{
  "n_layer": 14,
  "d_model": 320,
  "n_head": 5,
  "n_kv_head": 5,
  "head_dim": 64,
  "d_mlp": 832,
  "vocab_size": 20510,
  "activation": "swiglu",
  "norm": "rmsnorm",
  "norm_place": "pre",
  "norm_eps": 1e-05,
  "positions": "rope",
  "rope_base": 10000.0,
  "rope_fraction": 1.0,
  "qk_norm": false,
  "attn_scale": 0.125,
  "bias": "qkv",
  "tie_embeddings": true,
  "parallel_block": false,
  "init": "normal",
  "init_std_qkv": 0.029,
  "init_std_o": 0.029,
  "init_std_up": 0.029,
  "init_std_down": 0.0,
  "optimizer": "soap_variant",
  "lr": 0.00401,
  "beta1": 0.95,
  "beta2": 0.95,
  "weight_decay": 0.096,
  "lr_head": 0.014,
  "grad_clip": 2.0,
  "warmup_steps": 200,
  "schedule": "wsd",
  "decay_fraction": 0.723,
  "decay_shape": "linear",
  "final_lr_fraction": 0.0,
  "batch_tokens": 262144,
  "seq_len": 384,
  "doc_mask": true,
  "train_tokens": 860800000,
  "steps": 3284,
  "dataset": "wikipedia_en"
}
Each number is 128 + 24 x the weight over its row's rms, rounded and kept within 0 to 255. Layers, rows and columns count from 0. Numbers have three digits each. The size before them is the row's rms in percent of the matrix's.

# layer 4 MLP gate, 832x320, rms 0.0947, rows 40-69, columns 160-319
102:138159112166139154151132116155139155163184148127142151130121126147154092089135100135139116143136130131116139172109094159159145133131106162103135118114119111088165112125181099139112126133156155133122134130132137153114127094142090118086086127168123149105150072162124078194113159138117173111097118122130128123113113109137129144121153131130114147136105152116133130139150151149127127125143128142161102130121095164115076118098099130101110160152118145093119105127158120152132176130158138
078:176107144125134149174140092140144109129126107125130154150103136166164132111136081108101141135111117148111145155119131114178116098129105195120175150070161149091130142092142113150105148150161107106112126127154172122165134117099149144132127129143102123164145141112079129126141142094116100129123141134162149167136094142160109088157123094088103108117140116127101149087132142133117093119125168133102096133125128152120131188099143142145127141129115151109140193145126116144180131152126151
084:101082134146124145106136139126100124113183156160146119140115123130141126110149174142160120145145162141119136142115155114105130160179123144122100153104128164120097109119126128107101134156138115114092098084120115148139154155091111157141092111102158130140155170156159135136116114127126143128160111136097114171145128122121161146081138141138144109071146140105149118164116107148105132138113111117113124094150097104097111155126096130106134124106101177124146159158120126103126140082170144
099:096133178122163143143099128141114173113121116151129123148076121171104131110113181115142129144118189071129129132087135140131098168093149135096139104084122138128172100103136125097146149146095110115111144136123122117115164155175129112143103107159123145128095129113100128154128095117125144169153114107142136087104130120151128078134111129084137143183123171108105139170134121147066145149102128128110151126170181153090144128099137136123098128130146132142140113155131153146125151117114154
090:121137136127112134138119126155092128144164120118162095143155172107106126121128138177120147156149128097126106148115135103150183134143105099129144169116132101136118175164137115175103091135148111142129159079183140113123098138131126167148135156147130158127117136142109106124174116117107095131083172155142126113103158119122121131123133163087158117088174122123153166141115120145143110124149095156135123189150106105104136177133157102135160097182114121129123149139136095131096163120102074
099:132149125141073127136128155174126089143159141111123122143139126114127107124109096111122130124083165132138150131133102144117107137127142124139100156130127130111127155104114085108125150139115165139140118054133091150164144112142123179145167120151143156097143121153085132118160132169135129083100128130143102114141119092123158187097138101112171081167126131136161104121054122125161131119142118103133149127137128111147128170139168149127157148098110126142120113114166126121195128139125144
106:145127133119128193108153157043140149120173150132107079128139115119176189099089131099111131139123103135130141147116090083123135172137105123116116130089116114101145148147114130111128124101098115165144119130148083093158124126148149138121118137085135082125134106154157134148149103133097145161164139111138084118123152148119156121102121159095121093143121186118120170137123133092126125145158135131129159123172091139138111159141121117164082124129115172126091123100157133147157096105115120
095:140127111169126111126109079134112134141120099142129097111115146128119128124135108141105107100131134132146106188134102172169166087119137113120108092106072109096165113180097136147101146156166131094132174068114120140129122154122095169182081172126081115131151118101128158156129146132134150153130109091147153143170115167136121108086105103120105137108089050115145163133140164130118150080130115129180131140136080133134105180118133063134151133124105131148118122151148104126126157117119135
097:146139118123146119139147137109099141165110087062167141130139137148125110162112133177124114108128103108128064133088095141158121145147110136109120070173082149126120104118146129140111189087082097134119165119143155106094121162111165185113110091104077134161077173113118113149137121137090173132131153088098121127165111090130091079119168150143141094180122143123118129138139132162151131118167134128138112132091119129146141105135167168140103165108140137163123124145115158129140111141140118
097:128126151148128141145148140118112142128115077150115118111143116098149101074134140173130109108140147148101152126141124121111128149085134106144118134133115132163146125157126120144147139105150156108095144172140145114101147163170109157127104146098157156133163124159109127123146138115152109132132053136134101117129136152150090133159136128165119119089086121147152061143113097170141087073118121168115143132144148105111110136144143147114101131141138135110145117104126115165164152119121121
085:106141125152099141141126146120130122129170078136133113088144131121120161151151164137142148104129135093150100132090089104153110145145138138103130148130145123101162109145142117142113124106109131178152121119138126125153122125155105156107176156144140121147132156128154078139094096115128146159124103105124104145121195097165142147121108148110108115100125114128111151099115118149059162095095109121124138146093094145102163130118120138096120186091146123152104089099081103097092114133129152
097:119129127135138081131103109130111150098060159118145145119122144144178107158081147181096129130127129127122137156107147088095145134072121133160168097148113117135126089128122129123164128169142119094124110118118129130116130143129107191123145126103107113167152116108097154145130125104083102130149063122091121101111119143121123100151115120084139129095086100121141140156162125126148120110125107138112135132119136168155137150129118147098155128102136104107139095112145134175101162129138133
101:100144110139135103104150069095179189126115090139078098170143141106129135086149056125085117141101142129085112126091127120159110088150104118073142122136134084127117157139111105115125151161099134169119125102149134163120117119103173145098123098122168104135112116136120157112127135181124108163159150125121136156131142157122165127173140091161152128155182119124128158161140147117139127149106118128112138168132117131173134125129154113124113147129132128168120141132117135091120179145095136
100:108124082091128129148146135125164136113150120164163091130120130145136119141136103120149089093130094111100169120152088137135115109137152149168143109115094127132148131130099147130122093089157120121152144139094169148112134162116125103140141157118118142156124097153106123158121076141108103123121114140205203143168132127147142136153136155088141102126164093174146153100123079147105091155129143135119201166140137111140134099141131096151142142120115119128113096125164128177129131098126117
109:158128173181162134114113135154143129143153130122128130131129095117149162155100121126139133121119109123104145105140129119089105113159130093127111120156095145137137145098139118124106089141176154140121127124147135133155144154136104107122140143090161061136170153121111155122131128158129137106153132111113121128114086126128096136101158144124132125123112151119150145143102080146098154150119130129157099108116128121091124130128117096138114173155149128077167115148112123151137139124144166
086:145135149129115107104103116119116113096145108168135146119173117136150184140100176102091130145124116133137098088139145156145130167134117117115155199111136186169126116135146191098120142146138144145159145106107089114172140107108125096089129149123128089175144108106155073150145109110147114110127103077148145123153184121109136093093152130152086111137098129167106132136117093120121140139083170070149142133125112171143135151117128111136120115121107115180142115130152097156142115119086081
100:135102071094155170117095128139153089201164103116142099169115110155124182139094113147108100106118119081135132108145108128106146099144086118149158124137144153098124117119117123117151132138096131136112141128124106159126113122143116139115122127119119114163138097123112138087193143104117213150133137142112139088147170158114164105097159113095129156112137086106099122095112141112127146095120164133110142140136132159112124121130156133127110117083144159114119133158188135169098147190143119
102:079120116122125061146144114074131159128183122148154151168130144108154152130129102081151116110177130123131127126154118124130144135088133142121135152110107125124105116135129129123154141157149121140155136142143150114105146135161157175113072117087108088114087114145097117141107120139132113132107119174107129124108118148151130162165098091137133098145160082144115162091158130152134156085103122150131135164122077136104123091124142170142102120132112095129130100113130124150126136179147166
098:116118127159130173114085106148127128078160119118117120127142138150142109126109141133116112135114129159107175140145181129141101145100146095110109123167137147133144155125117085167110074124129154141107128170130176152096117100139136136126166151138118110089149163132128109058144122097126134138142143128137120092151135153138153143117107113161115110062108104151049140151184079107145086134118133132130160113146082111127154123088129146114129102101146083114155131095105130135169117099099127
098:101132113131116113125116140183149133148106141139131123103110146125112130135139110110130177139132099123148160165177114177158123153116115168134126090163110150122111096153091136116154156147109121115152138148129125158128169156113097103134101102166095122139174148112097136094180142113139123149139150097147149125147135128159138151097105148163131142155151109135110104126121156116117102126155100131128123121140176132144092089080098127133145111120131149103157111132102153129126159101102153
101:099126136173146109121133123114170154142121125115171156128177128131148148123113092141128127158157159123113084148147118106123117132130112098117186136100156112096153151137125161122133135132133178112148110142092112103154147068125135143127079119113101168156109121123175149118096157131158125153146123107154131125157129157098077128156184132098113131136128128088096129126132133137142135135122151128167137099129174113120103218129131119157111094143144114141113146149142114122142155110137032
103:168139138157082143142126100132150155129127151144118147184081102124159125112150140094133163136072171132141160145103147112143119132178128132127142152092083137135099103092161185122141167100152082156119121131082118134140117053112109148117111116153112144125104142140113144150128127119161163158161153152120181125154101102170109115135132155149089117127161125140090120169121085150138135120147120136100076135102120095159120118124117075139115093114133143109181140109122099130093160117167101
084:094132141135136132135156148122117095121106154126131172102129109068124140134092079138094127084122102160173129147139152122092101152151138162120154152115115154133164150100148171135155185140136091131122097116074117144111129095148125099157160119117165157135112166093119137145132088083125099138133130138109151112145116110159127121145124146155105147095136137120085147146120076118132084153122121102084107117136158107083151096075093134110141165128176121097131174118095134125139124146110115
096:135096099130128152131118120140140139098106135132121151123164155140094095130129097103109110149149122119123140149117111189128132105134157161179079165106177113149131145132144130147115150117112092115098146120141144149181132090130099146142105117083126159108124147120088169131143088138100072102099139134134176143124145150161090163132136091096078119097118144132111121129154137175172094117065178095163111111157141174102097161157150127155171126152139107131148178117105116138119107064140168
083:141119112110135154114161098122159143135133125120146137136136114088167140136112131158147113098128090155209144116157131132116148141127145119132148143122114142123162133169148160112144130168106108089086154113046120125100113141087092127145154137098160106155130105134111145150100122137129120125098130143170133138122114130139150142139153142170125110147146087155181152154101140136158121124121143118128160109139131115144105155117097124159110137114145195114119166088134128160116107145090167
103:159146158110102132135142077106100144135125165152122137148152122113056098099148167156135087115110125151091147151118123100140110137170173097137192122135117140097135107166140147168117109106087139102141134146127120166153150079091115088150096092104094142164098145049123167078114155178125141141120154138138095125103128106126127160100127114112124133125137142150132190086164144120116078136125102141121123137127120154131122134145124130167146124139092123140131153145121102126145103135159109
082:126162153128160163128133089120098125172140124167123128098132109130143167126117112110134128114157114188122117083085085102122144068135122132114140124108078113081164116142134101167163127131101146163158115122106092119134084145112113163166162160126110170123104157124097144104159137134152154133135147129135152111136130140119095184155099164134113113119179122108131166126126152157154143118124122142105122125155109168129114156093110099158143071083106135153109114098119141156081142125169127
109:110127121138130135096094095069142152135117149125143132135106117166116087097133142117106129169099094094121146126130126123155123138110105051117100105130152159151126136120188136120096125130129149153124085114132124160142144113065123158127160126128150137133126115128150096136138118109160167128133151119126182104132142144115109159114136111089079086157096148105128139131130167102163149146129153145117089116084096113142099126116126113171143128101125154133141111095115177080137138100122151
101:135137109149125105145097095136118139096130062158097099116095122106105142092104119124149153148126133118132161154137157131159175158162124059153162122153143145121131123083140109169134108110140144105121099166111088122181129139142123168121128110177128153143136135117099105121144103138091117119118110113059152096102101102176142137152178107163137121146130154128155136109087156092162161109121108120136158106162139091143134119131115135145161110129136162108111130115074136128161118103132119
102:142109120098133107146119159126142156130141144107127111153109145127152146137135116090120129093119094105135121143132142139088059169137123125106129139140104136145191157110112114145132127162113091084137145142161139152147092118131138122108182127115137118126135171098153134117105121112128140094106105119123126118125127163166138110144122158176177114142096097122180102104139104123072182192094156134124149137126104177106081138135151081101130162116139136147155047101110120166128172144133132
# layer 4 MLP up, 832x320, rms 0.096, rows 40-68, columns 160-319
106:165084136106116136188124106145084147132185102094095079147121079164098136100176144070139150149112110125106135118101115156145107112122081149146133175133149166146108128124151090136155117114130127152091129136090139110129155135145132134099131111143143146120113121112102104107175130123109138146157108111108112125131140131141132182120164149132123163145170155150099128106133150110096122150117101112164104130106125124157084084134114141134136157132157133138145089151134139150125121145138149
088:134102109107117113143096120141085111109137168074126130108106129104052142134160149131121160146109106189125078146091121096174133159121150174119137161144151150133152118158099095167132164143126105140127095108138079137114114124116141158142105172126136116119142108135145124142107112110132161132095151150172107124134113099148094133121143105107151097126119145115088091131144164126134133151120131113130127133118121189101090086116141154088146135092157121151136124156104096136134115128122157
091:149104116143131125109122103158145098080137122108112144121092150124146113153136159121086131094099159127124146129142153155126128095141098152169076080123148122146104082121069102162066183106163125112128170152158117133124139144123145099130121158105152116133124168121131127138141111137137111141092165158128131165102131157119155149140146129119133125106124138107107113125069121186081125151128116156147122136121133151153057142151117132109116153158173108097159116134088122136106149161134146
100:131106080121135124169166163119117156131123157154165167092150113149085102129101120125140156128097145084152090155116108119154116119151089141167121094095149164147149120104127129100127128166093078115118136112088136079179127146152105118108142137120132130117127136124116153148122133123167177095140136131111099193135158124108155105132130107124106121158126099127109095126157150160128107163151113164124147132103114135138152073098122165114116122137099128131115158151141166097150098136118116
096:111123140119166101109119143162111174106127148116095128130117158155126144102175080100139143168100114141130181128142115126120162155131111126152130138175109085146086160140160164178109132126124154121138203140162112120118113166080141127176145131168117116174136110111116145106140092084145144110174130144165138096099141131172129124138155166129125125133166104131165127135102098087132149156134130150140113116106108131125140126133128114130118155125175116116136114107123163161119128150096116
094:143145111099102152136131129163132118114115103175119139147138143138157140104112103149084130118162136115134180147113120153113185149155102130083138106109116121150142145134124077127167078144154150120150112097112120184130089137183109115117171129143142158153137140150142157136142098135135124127128088098137116136151108115116132117160131159104119145113139176170152083135143136125148126143078124127131122126107127116114118080139092144091138175148106134103114116115143184134119133189140120
101:092145111116122157133120146125131134141165116085079099089153133131194179131103107192080118153081132130121105068098136119124116136144115120077128145128129148111102101156161143087127130142112103084136195168146122159113145132129116096162095089169116101123154149138121171141104117090074125102108112127132082174133146128120093129129141091131111133114100140137149133116154132096125152143099121130124142142174160113147130104117099080162159127118111162130101134100142133121131154131169123
089:143131162162117106154148133129122162111128172125144121121130147136129114122139115096111123127142078114115138090120112076161149155162130131159190123143102123103093116146146120153133152162145121146112135145147127100141134142141091153125116167134131138111140157098122160140102154133113149133137121096151129123151137122113120147112096084113076143122137154119135175122098158126131110125097135146168154113128126132141104131148137116137128130179117120116095118127107148145122100150174106
091:099135141111083087135146135126125090144172129131134095137140145132120111125141119134119154155105134131125102109097143118108161116126170155138136103144167104144107166121154135120109114126147154161172148123116149111160130124095127092148119129085083179128103077156083139154112124177114107157145168088114099106147152171132108122140103140086183156127125094140122109128113114144096113132125134104099126112126149118141130117140091080119124160126144137186149129143177119173139130124115132
105:085140098121112126143101161148125124130151118095121101140156129133133126144122142113144109094125123112184122151136114131156084153180143176149083149154163110126126136116146124125141118101140167149134122057161108128101108098115107089103119109171134124150104164109144149105167121138107118149126097111130126150121116172135091136146118136188138106098134112130086100149139104112082153088101125140101132119144122189085101145086129141130094137102072104137150135127149118166106110123133104
088:116103155113132124145145129103115128115137118121106144136169154124120136159108141111132086128125145130149141139114136131114170121097118109181164153120106106141118116142142141114120093163129129144087082122150135135118169122156171114118087084151098130110150129158115132170141174190127144099126163137178210140105130149118146115131159110117119143139153132127130133169146136100134123121126137113091109140141142118133136178158148127160125107171135150099145151169176111124187151111146113
098:169137173174170116155116112119104109164094102147157123105139185174118129143120102105120117117128171128149151118167115119084134146136151112118108110133125127120135136125123120085107156089122111156156156153118137165136134120138126137139153155140139157157174151115077153108102112182165123123150127097138116146142146123148137112084089175107145109147116151118132166111154105137157130106171096098171124173150109172129120115128122129127140116148102105112121142107150102133130087147110124
109:113126163144132153124095102149170126147122149057151150137106116158147110089116114139116120147106122114112135100078099113101129165149086113134112130095084156124127204113118094104159128121122142176080152134112101109122116116127128116115089115069152108139110135117105120157133150102115147154116137107113102120115120169138106143119102146160113139146121143107140094116187133117100127152166124106146147158110070114117138129098126182100119105145126159157126132148193148102106148100125118
102:125161163103147106115126149138156105121127143113106127115130120117125119120114135115131108138104152126118128134143117131102114127144112084157127079108124129134127151118137108120113130109139096133082129121128133173164159096095144144123115125118099110149162104114130130160140132128124126149119140098119139137091104078113121147111116116159149168090167129135149109099159145150157137111120138139145133116136131109126143123147089090126146116130151154128125137145127125143161133176156119
106:127116163122126136135121115118106146139136142087123137110149194105145069142110099133125133109110122152144120150184118125129133129130141108156163122114120138097133114103136118159127177162132121128121110172129102131171095124136116140146108186109145139120152118125115104122129145130129134130152143126095110104132115147138145098109184178145155156109161192122075168151108126144181121138085158113165152140101153149116105107116167087128176135138136098132116144120125110061161119131091113
088:185153117155129138156095097108104156095128150105143134087149121174108148142148124142132163136192153147121117097148133133126113185096125165112139097099166178086120058144127140126128108116091114134107135131102115135154127092100112123115119108102147116143123127119136087135127163126119078110111104141144125141145154100139127148119171163133069144188127147128113107127132160180094124123104092112117104137142096158102132121123099139112128099124084103139102154114104146142119140109133137
105:170212127119164107121141105147170176126110153155123141124183176099119109169118154143125135137090139111122090172122130137165110118145157137111134106155142131155114140104105194132138138113193114112088149129093134104104113126130153146143149139135133183143137116120126139148138161141174162141106132144122127130121127070158108126124127104127150110126137116119140135127086136151104127121109124121105104123126116137141119186145141131134140171127124144117094103133096134134149085097148119
103:127147130095139126110156107147187123110126153118157144128126131124141154161087117146126113123124087126119145132115099125183132119123166124108124181167114089149134116130089128120132190122109142142152097163129173111150133127134136181128105084138077140113124189101098145092156120129100144122139097098132088145131119111152150146136094136175130135165116112102104201159078139114115123081154109127141121174125125134145161165092126147141089165099153131142107112127130076110131104121114117
100:134127119148103128127073122133078109088114116163122156123134103143132108090125133114134099117100121118124153149147115129136110153064160124105113126168090130162145157133114120130135102134116146122129141095140141148164158144125134143133118112109101124074108100133169089117102144131110106144112160181120113116160079167099125117083142088147135135142177138147155130111199126108133083138113135100126068119135140151090162137116144146149134131121106119125118133123088099108169183141116160
095:114143126140183187150155130085140115161086107108117113124157138112119096113110146091173099160180123085142131133125168121114133120069128121114115127104160142115097142118140122104162153130158102081115127142156137111149123144151156170130129077169124118129085109139111128107141113132138097145103145063108109119142186140127067122079150120131155141110149142121143165121137100110158112141105165116129124144184115151102113132141157135161117117127125125109190119130134089102152152144095155
100:148173185127102160141170138103136090081151109112149120136146174159149146131109148133129125132116118127129078136161106112145100136113103110138115096093157159112115155155121106135134143172134119113176105077119128112109151145111133104152134121123166171135133123124101143153153152100115132131115100128119139133148140104114133088104095154148178162100110140109122168115147151146118091133138092112149138125100090091139098153119125128105130072136104096147105096128112128106115099128090102
099:184120138133087130130142067072115149102126099092144082167129135159121135166116106167155114135093088139108164161139119115160134134104121128185163157139111111119147128119093136125106134103116119134121125138114068143105112165115137086124126091091157117081133139126135120104102147109156135106139139070153151090119145150173135041103097116099153101102097098114112110141122147125118111119133097121147151191112131090163123150167118110101158101093149067138098155121129076128117170184141118
091:090158151171098103143124106113154148142154126156137159140137143088119123118137108121137111124071095109144110136135126115084148129123112142115124134117075143107179146144101187111163157161146120090124142116148152130135150124123119142123143132136109141112145127113125112144166127095088182067095081139160142132149128097151174122173117132100101151138131139111144136122140130123114088123105143122100126167139147135151117173135139117150135084131119124098172137156151126079146165194128103
096:107121149146139137131137145163108135124118146160144146151141091122167152140152086127093160174115163128126139097115117148200124102078143129143114158181115104215091123135112109094100167113119123138131141117170153122119112128107097176155138134091123122089134120130063096118132136135116145131118094099149118140103089139118122156147113138148123132123168092080131123118132132146101169118071139115127071105134110125078130104142113126172123135095126123123140150125106127078157125121144103
092:094153168109126110148115108161125173158173127140133130135107137122133090081110150121142118144137128134128122142089164137187124101150157142123149134076118160118108077129172118146101138122125080137099126134067105134116144118151147091051120132099108143118116109121162111128104136175141152106107091142108132087079095089137187104141090114128055152114140176151144123166120127100134134127138173144105087103089130104112124130125117151158139175142145137120153119111133127132104143141071137
102:120142147110112100126114155149138160105174126072141103139160084151120145114108130119118079140100146134125143117119082119085149160127136112138152117162114096183184092159148143125089153099121152108163147121140126156178151112092125107112192121118135142147154118186149124128134107118155077130163157146102154140145112144140143129168157159121133110154119143112134132073133115103135112144154174099177135114112116131128115138162171149125150154152133145113072155163136156121125132147102150
089:112109137145140084154092121126173108113108118121129115171130098147113100113098100146139140111144132112152120097160130157114121102162104105099052138082136101154092130136129147119100134089165062137144118138119142150144133128117127142105141059142079078111107136137110114164140097088135113119132113147103181149176128145147180115121131147109138131126115136069118114160118142128132115140096138143110158112109138125129130109148151137124092161132124142146166126131169107098132117154121147
107:157137148159136112114148111126124150096120134141171147138154096152142098104077112130122144131107125121103152160121132115100136153133087106120124126155079174126087156119123165106147110149142156111131099097105133144167148122144151185138133103072149073108130148121139167136121158120162127116112146145114192075144123149114155148136148098085096146143077134149121134159100142151136117160110101124151141157105120108169105140127130143150148095155130125151116100110140168091122100140153120
102:132142142138126108107134125114130122159134138116097158114132110110126152139157120139162124129140114125118116145106126119136121166138131113131136114108143140124127074162136174133128193107121131160138124138126082121136065122127120137175132126090124080128112129179151148136135126098111122113135125162134138126174105160107094083128167098129094154155112115137104117132118173137093107094080136150067119121129141126093131113101121117146123118124145156139130125088127101098088137089129161
# layer 4 MLP down (transposed), 832x320, rms 0.0841, rows 40-68, columns 160-319
101:141131093137119158117093131113054143123106131086112139147102111145144140129109151126108132113158137086108143102099106096135121126137155141131144112146111122115148119095132113093136111120094128130125104146147108136137149132139099098144130124119143145141133099069121114105149167085182121110149107093133084100124128161139140134123124114135120120122108106111150111111129137172094145133098086128136130141135152118183099160171080103101116127121092100079179115132105129159141120159150141
082:168127181144134141132133119128121126151104105155131095145175158161167103146111108166094150122123124100119153048154110126124139141172110145120151092136124132154101173116140135089146107109111099094088112124156142114140165076111132127138158156119148147161105135121111133092082185110127109105142125125114127130099100111113169099110099108141122148148130120141124152084150129132062121118147124140118135134137137143164117163091124157153122133126164160122092167101157176174114123128136170
093:173149123145114092106162146142113138123117106182144120187110154128161093094137136166144143140154145151139131135111121151056144127128143108144114153080125146126117143130104152115171092134153149151070179153142113091149142121087117137179110131118130129076107113133096146104125110164120134114141087132104170147122095113131138121106140120175141158119152099119115137160166156105153100125147138133124125157150140113126155142114128104108127130112144116102145153126125125168137117135116082
102:144139133139135121141077134139141179106132097137103141114111126116147116193117104107134142096156093164177155146115140119128157135184094115115119110116142136129116128130100096168133082120136174097087144119096091122106147161134138130103154111122110121075131128127116100110089111148142112147127151137124130138074103167150125132091133127107139120146127096123097132155133151106094127144135129159138131100153129152111133138145126110158151139132157141180138111168111088179117134082109150
093:110130127124116128129127142092157161123094130138108132103154078099137081097132162100135174057078144107166157163119142140152107144119105146114142164110110118098129101134092124076165124119110102123128106093187111133111150102131071154115181132108122149144153140130116164133157131154145130161119119113111135122182092127125088152149112129146128138162155135103130151149169135176114138146144125149126106152149134143115106155105128128132122143150117185139108133111169131148139142103133112
099:104139121139116157134090120096144103115145156117140148152099121117114135148139156107146088112144132159124110127163130123135114135120113139106130159148119114161090112125102154153132137153160117153154143106097141144131073172131127145132129158133142135192136138183149140170125121077136155083107151132068092111097118072124176119134155167130118136135170135137074149086157176113132112128143124132122140083124131076105105099143125094092133112094184121147092145119096150182102162128148105
103:147158151160118152133150125149176124095125127132166098102171118139149145142163122160086128113106162135130148126129112096159105134125134152089129144097142096153137149098103130122135128109132113106083141164087068121152164093115165128095160122133156140121114168109147141089087141143081070094158146154126106153169134143119149157110131120139114154136146175138129108140136158120142140125154140076105162105172130130163073134164136169126098139117096140122150143117134133114139178222104152
097:148104110130149101129146140128117149157143117191161140138126084137162128121198117143140153088131104117141162135147128124108097089136108148139136103074156139138151152145156113135130152122153137106123109091130101147077151153130151115132171133156125121139104094103122138174117095137097088143166086169122129112108141104110131122090151116123170147121107118120121119077105130111141174150140123163133106132164119112136142131148177123097087125149142154119116143144113130138119150138115070
094:100122122156105135079137110105160099126094186119101126118070120108127147138110122114092145170114138111109101129099151125080136166151123127105146134149174153110181095133156127147100105126163150160134090130101103179125157159125149109129127090145096121115173100157109111103140117126120136102121155111146116102072095116176098149125095120178106124142103116111103142144125120122097128131139128137080142113122088113092112112125124174169159114148118088146147089125103107168157103129085087
103:106134134079181126095132145103127174169053139135118114116127105132132099092116105149104147163079109148141157095126108139083093116093118136117135166094157155145124167092166118142104116167129159135124133126142126110112162142130164134127092098109114099165160144138144143121088128108140114163195115146174128077165123149109107187078086139132160145081133120122157131123097140168109122144138119133152186175137128133107116124158163086097164148129166136130149139145162133117139097135128127
090:168136109128128120124125137147129087130126152118100160103140147152115152132156144121102132112114160130112109107088137102133098087108144103114161118120141119127157089167129137149138107114101098161166155136124095174142155145152069103115175160180130133147120121097143124170090131095145115112098150137150099197157177096106132141117126139113140141153089131139099103130121120165112154104124113090098125159157128104179119113123126107134123156144113148170117155090078117113130093148104141
098:127194143137141159125161104152122091114126181128094145068123072134081139091154088097135147122133108146139145123116120095154111116150164122119140106139156102098142119158189108142129121040113127133142113125140094139158106110103164099075118087146148133107131148125100133124131103148144132135172158138093114142118158146108120147132103114131161113146136099112097113135117102099130081129143143118135137078134127161123112112157138123101122109131142145115122136135127144079127091128134147
107:114124098118094122129115139115184155112137095142093122124072094133116107124118111116159119129157148105156133116160139105106081115146138138119118134114156118105145132140144111120150143063111121116100124137142101155137142110099123123099095111127119096147134150123183117128130134136151148107125106098137130194159143154090123159159140112148108131127154080078124179116074094106126146135152122117134146119124102096132124147079132138137116127125101147128150132146138105099108092109102149
100:190110157070108120065146120138078157140135131128147096147166132133160144160129160150113132137095118095150137129095142139131085146153125058124159094128144115121158120133139142124133141107095167148115142122177132132153126119168100109135136104147112103099107159121145154113126119126168113119140127144197159110150087091103126105120136127109087106101110099132132118138100129076090097107141116114141116165096138137146170115172133128124091160108128119134105122104138133109098058140095123
108:126072108107153156096152149127151142152123159136117135135145177109149109121119118139156121125118124095145164153131112150106158174118119108176172102098133132118101155127148119153117152128164090118162126090129112115152115137121135127164145177131123128097100097152095100110154153151144150096121119107134134106103126152136116117141130131104128121135167175174093130121155106125129096100110159141167137141089141140135149108104119117146153103129123137119102149119137121136157148130118100
086:101156134145175130115140162156165145118146139140141105132102131136166102134120138125129160090133186135128147125119089095127131136099110125121130117103153150128116088145129128106164093142158117137066135112098137144144172091130087145101146124098080151129138113103086102088129133138114103117143121130143140111119087151130101147154100135143184167140100088086147150169135157137168114137146111145129125077187166152150131100147146113109147120129174142106137156118163111158139137141105150
102:103170089132115111124142111116112124134141136137131109169117136132111103123116094152103114150092127101139093132130150129171167197126159124123147087157145172157109145127121114108159146123145134100085172151139112170123075082128150118123139139149104143130156123147119121142141137161106156142171137162116153112053139125102085137123128048175155105184136112140115147142087072096130133109142152136121150175110128132135133121152149110129159126161105111153120143152133135120087102170120078
099:150134099113102099108153129111141112115129128139102127128125137146093101132099107134142136140125121113126138091140069150208145088139075110159144162121122128124094184094162087118080151093121063151129140138134114122125107118140199118186131115129107087159109133181140169146122120139112100090162135105110150150125143092105083156157115111142096117154125137121118156145114141113110153126134110152166072153108120179158086129126097188117098117096127138138160159108103095082111117177142149
102:123127139103074120141146093148132148143107074112125111138152147119104086166144145173104113134108102161105122081123143128165136126136112113142116112083117106140164127104154144134158127138137114095089132089117144123123158116154149165173152088121143151120174115102130110100142116121136127124118138126159158130163137142120107149150142136151153158124137137144099114122140208116108114096115150108141123139075119112115102105154131128156099115150090178121112126114131167118143152121146108
100:109081160114164181125130118134098118102102131133118103156136121099112140101136151147122122144153110134155137120118159122162132160158137131144127143128090132131151128090110108169109150136118131165113118150129143162143090094139118096110182124155152136109141146134186138155159161112181113126133112167133116077149124106135124132105134118158125147166105112172117113156128112157106126138104112120148135127098092147115156079101114108095081108075124117168124146145109119107122136142175138
105:141100144152127146117144129098166142165116148149121124154075155168133190089102088123114157123103122077102137179166092127093126059143163141177146158096135168096103131147142127151112165127113123136091107130123132133139138143092130125127124126105122115132094147145155153100156146137084152117159120107163130168139123129131156085144152112132134129091105109151118082142132134142101169138167145167113086154061115115149076163110127113155113111103127170125098193138140172097123173120124089
106:115105120083145106089136119175122131154095110125162100108123141107100145125129108154129085169160111147150128106149109126164147189130124143165143155124156148138106157153101089139111119103133164111126154148164139084143141143146140110116121142098181145150100122083112105121104168106075142086098153147136154164149130147067070129135116139131150139125128161151130127096145138083087146137129091104141186147121127127149136142101145145141120132180140151132112137155094120149130079115137170
086:116095131098100159138063135139122120117150069093146144119130105122141107166120116101106133124126154132110082112147167147181137163119108119149134107133130133126165137127112127165130130106112108116102134113075129156162139077128116165159144164122123135176126127132184146129091106150092110146135130126126133163100153145110138149125133095096148140135088107166086144132123101153093115116083102145151141124152134127068147125100103104106126144100166181146109132099128094113139148141149135
102:120114154104094114116175113141107088109156125142121135133149124113127115107156171151101126139157126090126103121130158199137117111110127159135092147106172124116101121109107133115119162084115126114087119120118145124124113148159125136135146112129113135150161096140156118155122137108074125098093137119160113156133109162151087134163131106122063106125129095159120143176093135193126141185116157131150094105137196126084103124161115137126111110145113139160117150086118130158109132101089131
090:105142120127129110096107108108097116129125069119129106137131098118128113107095113125138092117131092113160122149166122136135143201148111143116104110151144133138127142108092108136159129140111087147117126111094126137139110127155052126096095125139148152111140145120104133103121164135162095127128082176155111139121084164148162149115119207128113126170091095128115125140133101115086125146114094120150111124128140135120187128142139087124122099148131148088067165095150122147108165166088150
106:175126157089159110161113145116140116091121104166181108141103136121155131124116101102138182119130141118100113106083120122126132161177136127140131133137188152106125183149112135119145153134132123113112127107106142146126113119129089138130166177083120117127135120095129144115111113116106143155144133103137125118127139130082145104112127115121151123147129100133135150132136142156091172140130142116084130182142149133104143161099066124142117066078137145098138132117160106120098132142146128
083:104101123128146102161147140128127095128175046119145119131156089102140128130100116085078134122153110134151123108142121147180132136119121136119138122121120155109102110150112129164117180124130113176205138127125122135174112111129125136133126130148128158131101095128161135165122110117087088125101157137155132221196133127166103185175149150159100101146130115167115138102110123178144125150123134131156150114157112150105120153094096154142085115137138110151134113093114085120135153152129149
105:146087118130139134133099148124124148149103114088122157119110083123132060099098135105086114133144149105127123137128118129103137178120142096135103081166131127132126162148128157135099137131101127142078150110148129139124120116131111123137129141117160123179098162183120124108157129124165128142139091100142121126101114109130128087098140111117105116152106091160112119091116164167107128126131124129117144125134070124121139092147076131148095160117102120110161115140116132131149126133169160
103:142148132125079139116128104122122113111095092123087118114134122084194135184160126148149097106136096169090118138121123117090141146141152181119151145151168139171128169150116135140177112144121125096133106142133155119138170138154112114142157159136124126149142152081102151129097116121134162098110098107097115137141124120143134124061170128111134162101128126168133116125133093128147124102130118106132140127079143128162129153109121129143115148103152114147138127174105137148161107111077079